config = dict(
    positions='rope',
    rope_base=10000.0,
    attn_scale=0.173,
    bias='none',
    lr_mult_o=0.731,
    beta2=0.99,
    warmup_steps=45,
    steps=2800,
)
Each number is 128 + 24 x the weight over the matrix's rms, rounded and kept within 0 to 255. Layers, rows and columns count from 0. Numbers have three digits each.

# up: layer 12 MLP up, 1792x448, rms 0.0823, rows 623-802, columns 0-31
# down: layer 12 MLP down (transposed), 1792x448, rms 0.0865, rows 623-802, columns 0-31
up623:105133128114127142105149099082091144152127129101091120132121115132133103135107126157141127123133
down623:098158113180152130170135131090140123140150105163131144138107084137132146096122115123097113135124
up624:131097101089117138132132157122136156111131143169095076134150148135108145125136155128164151142139
down624:114134153126135088136115122120155162111131148152093106117191120099114126165169108162136225120124
up625:129128166121101114176127090163129159118090128142167175085157128123112134127140132122147090149110
down625:120099128106103100152148159154095144118132121097168141128155103130133139120145139120139117128138
up626:071148122129113105106172092120133134159126166137103127110076132180161143109146118118111080120159
down626:095121147113137131082117136149106147124109109105159112119123136156158083113188100135086099129157
up627:114144168094189083121111099129192138141064094109122112115110203122117076089129114153182109101097
down627:099085134146102137174141074093175092138137128118122158146131130161130135127070174176141139102128
up628:146135108134117123157077127136147110174101148140098133126147144135150102133140156151142087119134
down628:120100129116155142115127173132114174141119143126074117138076129189117127128145098123113121128200
up629:151155144086085100131095112181139159147116153123123144098116110168109138130084148168069095114113
down629:141112160113147175089130146165123099105078134140111111170143122161093115153141131132083082172108
up630:105150125111081180136143165124176123127149116138095111112131154109100092146132146093127106117140
down630:143181123152136134124116120087106129113125103108150180140142137079152163125062151117138152148082
up631:156113157142127173144100135148111130167116151133121156119154148150137116125150139166142106134124
down631:121156131098099146139089102098117140141149107140143137095128103149141127128110132140133130128125
up632:145138132170121145105116158123156127182136150101109173116131172139104111121136156129121141133145
down632:152143119127115125118117125105126114116143082110080166145093094151153105106147117128103126130104
up633:141147136116119139117100137098127120140091157100129170105127120132129131096095119152160124132137
down633:111138149109128115153107125168099130119066158099145172153152106129123151131088123111148131076137
up634:116116095117124132129112129126110132113148127102102129109132134119155151097129151136108120158133
down634:095151122108128131136146141137106087111105139094128136118142094114125130094135125147114123110114
up635:136114130122146140154125120115108115136106181161104148132125129099122148101160171143117142112159
down635:155139131118155118114128121124125091110136179129123116114136115082120110100119117101151154136147
up636:169127127117131163117166084079139117158163141107113131147128109129145110154109104181112166119118
down636:124127120146181123136140098127161097125105179136122135148127147123155099135154180086091114112174
up637:151097153128122123111158163143109140180103162095123147177128187129120135154148136145080093179132
down637:159192120153145120128123145149080122111112092153128107112123145136145102081116113127074095111121
up638:113152148138116146120155110133160109142101133072137113137116119118144068117124111136105143104174
down638:105145138147115131157117145117094118085084155148103144131127141167089141125086116124151123153146
up639:174124109140108095123108053117152112164104113135121120119147076098130163146146127083168101098123
down639:151176119091118075124092151135125094145128125141117136146135097115126115110132141095140091168162
up640:111135145120144125122138110153095122098130142186145131121119107156082084111138109147148151130092
down640:108157101161127067127131116162081153091177124167122124134175085150141164171110136103156145107078
up641:111104105125103094103160148162124117143129145116113158132107151119160118126112113147138159073136
down641:119126133133114123104105101142131149108137138101118135102120112150117155101114143145137129090120
up642:121161127093175105145119142146078127117086081104144159123167160155121133109113158166149082074162
down642:134125144152125136123133116123171152134124101138093148154103115109108092104114140104132145133091
up643:143102116123116109121120162126097110089130150119122121107117122140104170165119113119141116144101
down643:149160126120121169129084120141119113093127135133147091095097101157130130156092108134127122121133
up644:148124113117142108141143113131149138152143134138130139154123136192119093125126091145125122101112
down644:116097123175142134142181107117147114137145162131133109110118113102131103094118121080065147147104
up645:089111124118144102152150105116157118125118142143137137127074105164155158081140105129120134164129
down645:097124127151147119113121139157142109094123136165180099113114126116128135093115172103095106080075
up646:139142118091097123139143125119160100139151077174138138150150160150127141081083152107127102118127
down646:119181127159139117093120135089136137110114135129106186109100094118092071138158168079110138098109
up647:146080110097133133095070109134103141144128113156151147084077103116083124112108097115158116153126
down647:152087108124156162180100128090117123141164184105160151154095129088130129113119107120151116113108
up648:107070101132091108115114109153102105129165108165144130163153144121106089097110126169147072121120
down648:098131150150126159115169111164138155122094120114076125124107124090078110144095115138139106128129
up649:088119133103146150086113136118169154102086115109120123115103132181082138121143143129131137147122
down649:079126155154125138104107102188094111136076136142094128121100070157134090126133167098113121182067
up650:127124115106149131121162111127112133156168068088115129131144055151119130119119157150115087126130
down650:155121139126128117192117114114128128130113153144175136089104154121137118186137111110166119105155
up651:144109133151132115089123131136159092127154093106140119129131119135154114139103107122122107125121
down651:137124112128101116118104122096142097145107164154154125113133118127133123133131135154136133096149
up652:123093097134119178146137096123097113155126088143161088148201132094124144121133102115066170128098
down652:108112172165153116155149126135142135134127153130113112119087133157153087143149139131129137128147
up653:132119125150104099115129137109107115112116105110141146090093138108146119140141124117111119145124
down653:151146144117069124164159116112104153104086188099134138129145134144093109152170150146129119146091
up654:121138112152140112122126162125146118125121161106129118099132100096123150138152157117138116124128
down654:184113113162114159091163130126205163125123108146150148110107147124163154147100167121138102147143
up655:112118096149130076104129150136079131137140159079136107144108100136111138150169135129122130107148
down655:101091148143090145102133061081137158121131144137160119147122114163125181100181087130170118098126
up656:132096113159114081114132137136149129132126137137129155119085148172156120085186100171132131087144
down656:122142075108181113120129134174160122131091118116143127156080135086123143149126121150128126117150
up657:113116132088123087134129084136130141146120145127167142120116158129147093151156080130094132129114
down657:115100154099133121138123100124123171128156131142156108093127141105156131115084106169151116086121
up658:132104129150134079123141168119160138125114116156098128154179129175118117119127107091203142138140
down658:081123120134113102116083135116131136100143124143134135131097138102134124135124130143124146156130
up659:141140132134130106128118078106121111089114146120166127098180131119087089096157127118145119132105
down659:101154157157134125111115138102110123136092121136074121076114137110143131166154106146168117122086
up660:110140120118155111161124124124146142146097137146148119151134087104147145148119128173144131165177
down660:130113127119154116146165137111137128141074129148133102091112120151155112106131135114130072079137
up661:119120074108167108155135131176116196164084120115125152138136120125141178126104111146156152103122
down661:114148145152135144110111180136154114160172107107070137125116105104074115165169168136170150169099
up662:129120128117113126095149123088138109091143105125146117127057139148129108129144137126102133111154
down662:121122105105113123142121094116107129128138156154133111111110153154167096147103146135075117156094
up663:127142132103152148100164101090097100158090148153139156122100108102142127121123086141153139172082
down663:128087165143093132109174168137112132160092168148153159109109091109100181128161131122121111143111
up664:138136141120120134136129086135181117090086116148146108080170116145147147111124115127097138098134
down664:103108139134120152140117132141079148128147137138133133144136124116102181158123110104129118114105
up665:083140181135116098121068133108094147130115144128112163119145143172153135129136115113159119136120
down665:072101115113092123119126126105084136104085171089134154093111122140155121115117083131129116116124
up666:148122108085106100129115098134162138105105100100160138117127152080157113157131168151156114110129
down666:117164102158179142151141096133140110119131125158110134118156119127125092155157110126137133131115
up667:148172130118148135071122111128116138156152065087140133124148113131149085128142119138077107124138
down667:144134117091179093134130124130132144142115107124154110120150165183112127133138148138127088111113
up668:142082107143112105120184108157140163124136138120133124129084127146152152131133111113132161130114
down668:102149144103139134134158106148149097147121121135173126139099113123109136124092107161167144108151
up669:131099150159130117140156124082083119105116150149110126101088101090098123179116144142135158124159
down669:200140129124130116115156131129144146180090111125131128107143159132121123133114098115097143103109
up670:147134089122134152123154120125120053143130156121122157102105124152119122156174158114116126110132
down670:192082094090136131117123166121134125104124143146138097119099156095128161122091123145115102156165
up671:171102132140131171116126134116133150114094115129181132101160171134069106172105147137125110139137
down671:090157146158122139142137176141143167134146097149146140118103181098117154130151134171113098140122
up672:113142162112097118144138119110133122093118114157143113131107184118134174085131120147147147104122
down672:106127133110136136154150109113146101100142116110147123121138130114161107139110091149126111091102
up673:145142132140155096117149137123140145114128157143172136164157165156152097126142135142143083147122
down673:104093149121127099166092146177099094131114160152148153147130110141146134134119137131155098096141
up674:126103132152124132117130144161135127121114167177176100131123125138141110121132116127111114146155
down674:130164119100117126150104138123131093108130125114160121122141127133098126122156086116088183128139
up675:177109138150123151139098073118118122115137119124135163130099117155141146104123151210110124132149
down675:127109092143118151119069111156094122110153148124084160119124159141103120145076097139123157190119
up676:131162157103084163141116180112080078085174139112137125123161129135097152135142091125153156111143
down676:115101137124120111116113117124079116126154120143083107196071152087086148130115132140133110102116
up677:090122169138116107139129126105053155063136072126118149104110101107183106105109129161147134085081
down677:128111149174151144086123085104101110129103115102118115128133198105136147171137135169124142121113
up678:123130181108115154178125118122155158100166104144114161118113110106120141159151111134096099096133
down678:135169097161118100151138127101176183126117094089146133131167134139106120125117132160149135122123
up679:128122105140109116147109113132121157114126138118159147152121107159142126146156096121128123130138
down679:100130126097107070139153104147154137113144113052093159114107143136093104163141145107173153137150
up680:144115163133136170104139114135119129128135124141130128122138116123130117105143142134132083090168
down680:139095097155091155142111156111162085141134121148110139148139119151118166144146160096130143120140
up681:098121148075100122115104116083146184153128074086159108137098129146125162095099122160112106119145
down681:138151083105138102092114133095144190111165118095113146109121114116098155140125140120120118098137
up682:173121115132120163088097101108129146139087071089129134154145123103127149180123073108086144118149
down682:143115126096093097127122120136121139114117140126173093183116138142100114150104149133130169119112
up683:116091104097085138126174132135154072116120106119170124137119107122140072121130121142150125092147
down683:143106129156139134147135134130168056159088107130135123153137114134133089124113116136118078092106
up684:135143111138142156135179113145151155126103128095106185061164114144097109126110109151145132122155
down684:138086111123101144120110155088154109175159128111133101109103151053107112124097123155105138127168
up685:137155118101140096104172085109136120158136123191112130121137152148122140140123141114180133122101
down685:166125176141149190143096120127117110095141149112084132117115084165137146135149161124107115146115
up686:098129122156086127169114127128142120141130150165102180118148127131139141159143143116142137107123
down686:112170129103166102119092163126126132131172137122077142133133124098132149169112133124159092099122
up687:148118152148113142130157126112109126127159120102137141153102090080095107109100139141111071130147
down687:104125113134110131125153121110126123144109130113098148136119087124139124145131157118150125122110
up688:168095108152092132118117139131114127135070129106168167099110115105136140135139134104076130082129
down688:074135135124103181120068123139141131142119161175165141118120115155103153119127131098129138143148
up689:145123081112118144138130121165092153157142114196114092137119107132100132136127156113141133102170
down689:087135158159198120131121145119146109125184135130065136130081111147118129127147127125108154139132
up690:111111135143128094093138142123139140139121107115191140178123119141133148143142110128083148130135
down690:141136152185165130161142106133096144114123120098126129131159140127160122090151132158123168149099
up691:113128152131152079100146166147120181149109135164104156136146139103122121183157134119176106082095
down691:099129125164146143141156137151168132111141109102080110155115107077106136116104100119161128134152
up692:123149124136087130126110134138118143120095179120091114132107147157123149129130117133126125188148
down692:122133103117105154129133145105118103140122111142098117119118126112152149170136134152110090111170
up693:128099118143138134125124167113116106131112130127142145188085106115156104124143133139145087137151
down693:132122094113100130115137154124077129123154121133086126131132140137137134069100135136149118075125
up694:135127102147123116126175094116135135120106152126144114123090148128115124136141116151102150184112
down694:144134136127119097170132131176112088096152108124130137149087115143123126101133150130168102139108
up695:109127143150133095141149163101128166124160095126122137149158128122111146107174113117130136127154
down695:132135089118117124115112184126116152128123127146147129145128145085122108129154158146154117152091
up696:114093116125114115120151104110132124142155142130148136129128143156097124137138116177088133092102
down696:128087132113127159163126146096110094123126127114084138163160132172129112094105099154076106114146
up697:084139132117106146137165139159139130129140105164135119113139148148128143105160120127126154104128
down697:138092113147085119094122106104113141109113143124114123150124132105098111167126091175128119138125
up698:183123135141152114132145106125107126191143159118141127133153147134105158130122145144147110113160
down698:153100144126122155124104108163088096095099143131211136180122146094148124156163131150170133121148
up699:117126082131112100103130113136099140154148149121128125129141124119126162138138081137137145070116
down699:133128105156107153116130157148108142130140098084134113149178128107111090194111110118110140132151
up700:124129150116159117121135082168138138058130144164126163164166124130163086126159075169091113142091
down700:087143125157138113117084137145101104102137134119127157107159143135081100174082097154163090153134
up701:161152143120138130166126140148180132128108125162123118128111158133147158101148173156170122137156
down701:146149126164154133119126092138157128147170121128138111147136135137109129116113098122138123125102
up702:134090163124153158143152165132171149146101138138134140102133146174106088077150095128138153125124
down702:132125085116143110144093128120146160149179125122143117105145144158134112104170136142143082126131
up703:111150111171136099110096085123123132122121143105112090135109145118116139140160116114117176101120
down703:111145107105110113089159139145192083134124146090154127127153135115139129104141099130139102112134
up704:161145154108098150124121116149122143142145150061145120150156163140131113071111128115116146155101
down704:164147143118144150126141130175118133133137114104178146115152166083122149169139131119125168143108
up705:115145126134138135174165090120139173118123135144187110113169193119185107093138114116134106148121
down705:081142149117150123110103127134154087139151182150101124100183123165105129117091124138104118143144
up706:190101107112145101079126173108174130095091090134130161187154118145090141149120076161131146150102
down706:140141094095142185114135104120131128117089139121096125174099114089159163123103120120149160126101
up707:118126126095130138116113149098089150134120131155061098146126133117122141141138151097146115111126
down707:152117118130120096114147130116144132141083123109109130100089148158117116140080098113113091095135
up708:148120097119131102124101100130099141157078144164142095146167133140146096129127124126163162138148
down708:140158135118116141114088119134136158157107142121112122168150128114102115127142133127110162136124
up709:133126100121098131116106108106129124117173121127117136077139114154129102106080160134147085085131
down709:131115128080165116160131120108070107129081146101094123128169112100099136128127172110104094098159
up710:097142136152137141155150164140126110138120065130115090139157132150120146086149122126109121143098
down710:160108135132156143118128144151148090136085092124091093113129162120115109127124126112066133168098
up711:135151104112119123096126133124108086119136164112092118136125111129135161097168097138143122129120
down711:091118151104121151134111152113127145132117151106151102149138172159128128145098118137173162115116
up712:096154177061109121126103085087155110126136127135135131163167112183124159093128122131163163164148
down712:127181141104128106114089120081089121143113135110155128122113157107157111152110157150131089134070
up713:122144119109134122135134140132125177126115107134117162088102136122103102125107120127114117157121
down713:118098156096106122136166152126128103092152117145121136164125162109128096133149106145132120138125
up714:085145145097054131161156131096161138132135133081088113122104133104101120133150113087190131081134
down714:138111081109119135138101128131133122104150151098147081155115139121106124126139136132161095150115
up715:112156152129137121114099099150130144142172161123143129145138137155154168134160131132102136120123
down715:101148175185154129145115114120144127168116098129127167126125181128135156106135065088102130080127
up716:140125122146150135150135093154124112128133130164112125130091148093149127133150109131087155115151
down716:126182140117099137158107147098138084139114120139142167144105165131149104087165139118140174164125
up717:126131088139079147142117128089140142077108111134114160143163129120126156066088076131129111106123
down717:105132126125120114092137144125132133128142152122133114144131152156140130115151142144117158154128
up718:115125175142114170155117164135146122134131151131114130145144125136142149096157088149118114131133
down718:114127122171100142096150098160136109125132126122066115122088121157145174114095119162136081136149
up719:098154117161172154083092128183128153114119156113108146137155141121156058071097145140133078129172
down719:124101134134138081103091120139133138065128134124173155095143101105130089156110124121117108111140
up720:092146138112134130130150139100137138128160138147153162166143101124147110134146076139101120141153
down720:094107156146180162167169126141144117123120132162141083048104154149101141114118065102121125142121
up721:116120105074138131156123153144099166129115134116107120158122138149102144165109145102096148120132
down721:082109139136135147163178114113135100137115120187100117119104150176155140125162111126174146150137
up722:160150112155132117122095131133143112134121136130125112152104105163127129153128152153191105125126
down722:150130099135103128127125144073110138108144086088116102109130113149106110123147110170170130147106
up723:153097144116117077115137128141152077127141123132098116168159159218114130134151114126086162088176
down723:101106118139140071107114097141124125119081175162151125140140149163103135118127099170114129122115
up724:124096100138072124112164173094112110155152110139154171103113093118128131101137089186093132175124
down724:142165129090130137149121138101121111109125145138108129162127085144150155108139137133132131116134
up725:120132132102139124129061150129135155102137144089086101127169125092185127063114093115136105153111
down725:139138130095145097099152173112137148154159125077107126150103132147134164126137126104107141107127
up726:106126140145083152163119129109114132120153107109107112138122123112155142137128117112133134115112
down726:125158140128131130128130141161081155112172146113087130132125072133100083100157146128190150145119
up727:131121161148141108134161106086128148137097086109147131110113136140143093142116152125114111111114
down727:152128114106135160120096142148120150148146147135112165138186133067134137129154117104131084147122
up728:107086101083169107158110112138050110106136094153125158126157124104136100151131151137099110136130
down728:093167138143122129158128149115110132137131114110128117161130098092144093128137140104121139160159
up729:168101126146127076115092138099116089112132115214138188131144119133096129158104187098110126144114
down729:176123123141206131124155115147124128133135140179127173102095134075138151157092129153112109159164
up730:123123132124134092094122122111135115086116101122152140113101106143122111115118114109096162078123
down730:154143116149093108151108128143164145147122187092156127134102126134139126084158124137148171129104
up731:136148138149117096149158096084140078124146088154151121122148109123146153115124137138102143142123
down731:151081111151116108134157105126151141123133055158116196140155104128131143103153107150115107125139
up732:145133160140140132125126157107140148106117150117099072155096080125169151142131138130091124090094
down732:095133114113124093123099191129145100150119132138126152145129123189149084150166133132201139166100
up733:173150134088087110086164130084110107143110135128125148126157130157169130135099130126150141122083
down733:125122132103084096121109123128164108083109101111106146112105158133127131109148177112165126090145
up734:153133102064122107132095162118171176151078125130129131167167139179153134158140131122149097123109
down734:122145143141146108107062117111079118102156134102118138127166151145168121139075092121155124163104
up735:096097166118122126142125142100175127119120111101141133161110102160141132124136096158155152111124
down735:126109107144133107146106082123115133118097111145125154111139148148085144114111116145116134098121
up736:108117111115120123124143124174085153156136153131118162094142149126158185140131153160131149107104
down736:130105145162162129154144137116170145175112098142141153124125094137088128132152166122116137067129
up737:128120158144131141152116138104149109136126147159131136116089108148113124107164128176154075112136
down737:137133155134120106140159105124143072115119161130116154141163109101152116108123127113115138064140
up738:124118140097127114145146090126148140151130132130111118153154148134151158136106124143127106132129
down738:134112105113101126133139138140141131157152125125124102177154113110126140092143136103119135121138
up739:140119091133137096140098125135118130116104146095138099149147090141148106121119085133115126100112
down739:105128106143124105159109140125102095138113128128142177148076119122130133117106153123166146140130
up740:136109088111127093141131076115134140148120122112133075150133109120174098097128111112076125132145
down740:139159080111120148131116105113150154147153107111136151098110144147136152129118139142120121152092
up741:131119157110101117074100103131105156138119123146086113129130127102123136120134140122111102120111
down741:168117147124118099142089130083082094128094143128135153076088163126104143136119166097075147118151
up742:124079140104112119138051167130139098110162099154165195148183102150113192116140125132129137106095
down742:143116164087117093142125120145139157129142138151098127110145145126087097121103121119130102179087
up743:116109139146109166131129159113122141164147096115164082124162133100143135142107147097147146141152
down743:127109126112107115140106127101159145124133122121140156102148129148156091149123113096155139120119
up744:161135160120090142089083105114143135103104129107104122133070141164109131138109070133109148125094
down744:109168157129117134127159109118153123107142174064121093126125146149123114099123131130121088113135
up745:139113122120148124096181087148116162095134122152120157109134120086092144141131118120094116122138
down745:111153095119181139160121124129113104130109150158140132110094164111135139088074100135144133105157
up746:122154130141091092100120152098124109120150137097103157135144128161147091145116155130081124128126
down746:152178118099123098090129115096114123104106128123129118159169119098145125143129145120129135106157
up747:165134127140123129146161121081134170136103132143142127158101128135132185150161111148139094160115
down747:147130086121185112159117099135108092093107107113135152140091131117139073101129104124117127165094
up748:125157119135155122113140121120073107116126134155100134081112104122166152138137093123179170158118
down748:108162174137126161111165176107095100120157117153114103073150147133151090103163107167157135132127
up749:117143093095144132118146167130144148116132116102096159134124110113126107140143135104142095122101
down749:102156124174166136073153159124130137164147080133132123151127165123157109155104189124141093199117
up750:148107124138145082133114108125155099145100150121177098135135123140143171087119119108133142130087
down750:082128161136088124140140117095133111118153097140127131128120145094151087138141150129120088109114
up751:139112060124108122109121133143118149115160160148117151124102123135119127148098099108118086128153
down751:065110100098126128169123174100130139162108150110131100136117096142153110168094129148148111139138
up752:151151098103119138143110112174138150145126117115140177118122125135146109107110136097136135124130
down752:146118131152142130108113195117137109128113133122130101148103083141161102122128122116119122088159
up753:134154126143123124116139068138120132119133094140139125127101089139110142107130088142152082090113
down753:135108107128128139104114154123126109128157056154126126132130162150156103151147100140122125157119
up754:136102159118151111140123120138123138113107118142133144070143092097131099152152140079148129139108
down754:127127122122143185117141154138074142097143135126161104137123140101073138136092137131147108131135
up755:145102137124098133124112169126142136161185101129144158141114153141167108118119123109141119151147
down755:125129137141103098115131125152116118111101118156147170143118133073146135122079102092092167118112
up756:139117127168155124133146125132139089126114127085112127146109131139189150126140115113078125098151
down756:139120124130150103131120145174143108123094169099138120122132144143134117169143092092111118119127
up757:189120114096121131116115171110081136185126140164148072136135164087144133086143145121102138116100
down757:160165110114172135161080116176165135144112119167119130089132124128092109161092100155181119128152
up758:094117148129078091131150084139124136127126130120113124115134090214098103101129078166161159137107
down758:121130122132129105169151123128137137147088113151134101113095161145142128177122126156134134151113
up759:146104132126160156138110100138125133112137115136124148129124162185115106098111164140155144090144
down759:168142133113135170131166113134151116127138122133121130123139132105126117141125130124128129146152
up760:128110110107066133138106124072122122161108141136165110120111065115107144137106094128093123137134
down760:148102115106111117125102130122111103105151133172153129120126123144169166105092121110137177148126
up761:093115118123107093146114132112120112150090140137129160144126120151084146110158095116117098112125
down761:126161109140123147163087093108155097149126128141117138090154130135136137093154135100127134112148
up762:064145163153187108155182145137134125175124154135123125123152144160131121117168149128120190137120
down762:102072059160110113119179133084155116119151126084163126127151134140144122078138171147117135114171
up763:139161175150157138155119129103098158110108121138119159147117138131158153142129139149146135133128
down763:139104140126149165148104197146119115119160159138120114167105149149136134110107097144133124149150
up764:172138123123078159138123095126136139131115081131113114084118122096154144142113141126156088123131
down764:114101129125139154151122106125124122124128141116122142161128130114149129113116156138137119118116
up765:118092113124089170150103114132123132084167111149151126122132109157112119163117124127168102096129
down765:125096107102156093151116154135108142121106149135119128110120129119159092150126109115129124113127
up766:187120132122152111139111113117086140119123149193091073122137123136126108126156096119177108140157
down766:178085170142113126134090171143153146105135088120126196142130123116124132120111132128123172131117
up767:107199124186137151140119092134113176148136115121125155102130144167116131091128109161137119063142
down767:063152119144140144113121136144158125133141072146123115120180164124126114112147135155144165096145
up768:103143150124136120143097072097085138143070137132148097126101125157135096126110161091146135122129
down768:165141127124118151111106112113127113168127158150094156142145103140156094127062111161122122105088
up769:143127152099116159163119145074149164148127127118146092093158142111138140133127146114118119125160
down769:118129123152127091145133108111146127139109134080149097138134184147080131113128104140120087093137
up770:159071125095166156160119125126139134116148119081111119103109134167166152132122102097153068106114
down770:132108180164096105116131126177140112139098114104110117139145125097117124118132148148151143125138
up771:105158139101078152147109110130125137131098167103118129115146096096088172123105133141151108148147
down771:114101110114124110132107092123104169143166128092179104162135139079158113151090153164131119104143
up772:106093115118127145124090145130107146145122093120121115122105096101095140118085117125136149117125
down772:176134159130134089127154120123126143119125148178133122117093121115185080154128142153112107123134
up773:157130155106163138099149112119106132119138096065122134098137120103143129113158146138137124130145
down773:109142134124127121125131143117119105148155118109160148102134115096128098152114129132074095129160
up774:120168144129112134093134110139153136097129173151129066140106102128135087093111107160076132123093
down774:144093097062169172116093161137103173159131103108133141123168111144123124153121124180145103134173
up775:110120125116106081162146161160142145132117105150101144150118123099115109154142133109149119110115
down775:159170123152158123091177174164193141094093127091112090129106115110120155147137135107116152092158
up776:115147136137127119135144137090121100144129180163091149100096085119134095100165076108106118153116
down776:183139178126108097163110186110111118126147142120135141160115175108121135140159119101105129180151
up777:140140159129129117106137098115143133118133135148140132135121123163125108126075124134131079118136
down777:126121141104107115114124107116120173142106127161089131144153143091110127119096097123093104159141
up778:153144106147146136125110139087187103128093142160127133120115122101118113130121144166118125177123
down778:136171136129119159133128081130151117113123167085147143137121128105123103134106132092079144112157
up779:130156092103107138118105097152174142127180128118139145144119121137125105153127144159120149161177
down779:161138133080161163150126112123158074101167144090114136119144127126142089134121110203088109095108
up780:160121121088071142150077128107178131119137085097102141102094155124123198068169115145138140139137
down780:110146112126095124161111110162144084099139130106159110139097095137090155104124097109101105146180
up781:143092099110120117152087091131137090128119130126140125141120138106150163094091104108147107161165
down781:103129149121126157111137078144084133154125144121104123146110132118159147127114106140097152143128
up782:149107117184105169150092150132123132130158130116145142112150136125130116095087152142106126130100
down782:162144152144121129118105133134163158146117102100153143123090091127155135157128118139119096180132
up783:122095142154104133113143154131128102199111114093151119157132141109100136117146140070113113123127
down783:137134114123151145123105149147045149105125126088132107128119155146092133136113111100134190157092
up784:126148106124133182086131088158106138116136113129172111107130183095102079116107109134096128127099
down784:115112161146126093106109142186130126097148138132104085139182119142094175119123135142142103129096
up785:131135174096124119132144097104145112149116127112106141139121125201143127142141088113147119121109
down785:114146126092129096135144161130125162131132130086188127090101107155139088124107114112136097141141
up786:166119148137117135083173147148135165134133077103117102135139118151107165168164082118116171078109
down786:086115090111128147120133118136110131151124127112168121132082101108149156141173108116117131101161
up787:172129135116174112128105117096082077152125099086117113144145128088083112117105122126144129110140
down787:159128138131104138078119138136110120100117096115169133117138127157160159093180129090154113103131
up788:137115111167122106095146125095152116148106132122078126112166123146163120101108163162125126109180
down788:125153124132153130124149159124101134124151092135136125133152079140147091141132133113117128151087
up789:131121112132141130117125097136166142137171123134109068111131070089148119140082117113137115139097
down789:185131130138118169122142115105164109123172169111149154144103131139164124159086153125162088154120
up790:123139173128112110166114100104144116122113124149156103125094121118154159114112167144139113158129
down790:105116095098107182122081090097127119144148112178103105155109129117100098120096104133091157167149
up791:116143132091159117102148138109131114145174115143131109139096133128136144129139105123150108150097
down791:124088119118090117113108124143119123153159131138125119102104118152127142111136128167120168132171
up792:139131143116125157123145118143136105109123146128155143102097107121111094165132107071125097098124
down792:141115148159131167185160185102157193071110117087086115106112149104114140151105143156124079095126
up793:156119117106131091116166072124144158114104164149119120143102156152140108116168127142120115123100
down793:123114110088129161101168117157127138164139126101120116107128127182105137057167112120126136124091
up794:180138133109129132117130131127162133089125149152149160073136085094143118129132118142118158053100
down794:069110131115148095142127120135109144118124144109098152107142148118148170108126145132150128106117
up795:131164104132138108102146108120153116106159137157140121112155138130095128136163145121131141134122
down795:138148081145081164110141096133128145095112085153133132116135146083148138159115112164120152090112
up796:113110142149137100124133160114081144071114132120135130150121111131125093153109093084149138110119
down796:163113160130113157124145110122098113172151116164104150102120141171147095131107162186125146117133
up797:123133101101133113120088143125157121110122120134117140116114118148096123121184123125107110179111
down797:111142155105135160101106142133169123113140136119161097159108137145124108151097148100077153138161
up798:135110137143127135107087134117119133131130145110132110107140124141125146124152144152129111155123
down798:153155129130127103135138115136086143103145158138176086130120092118141152131151115104143150129137
up799:119129141140114087111102119086154118098127121102083142116126166054164140129163115082170094132133
down799:131167120090117169109094163133118110126143131086108105103138101124155140121149097107125133120126
up800:143092091091164095106081115174173138096193096172103086097175152135146192112085102141124157097130
down800:133112127146115108113126156139175149104096136145137142114099158147140105115149143124142170155118
up801:167229143114111146129139116145123146130132096077162102135177090116101129094106124126079111114136
down801:122135094111114077092127171117196138157053131123101105142132100075103100088164091142139099128106
up802:131125119153122100108106086090144116132116117156055134110140146135114080133151102119122168154126
down802:136130149146118081103117153060135143103150140172116136132133115105144128136108136111098118132125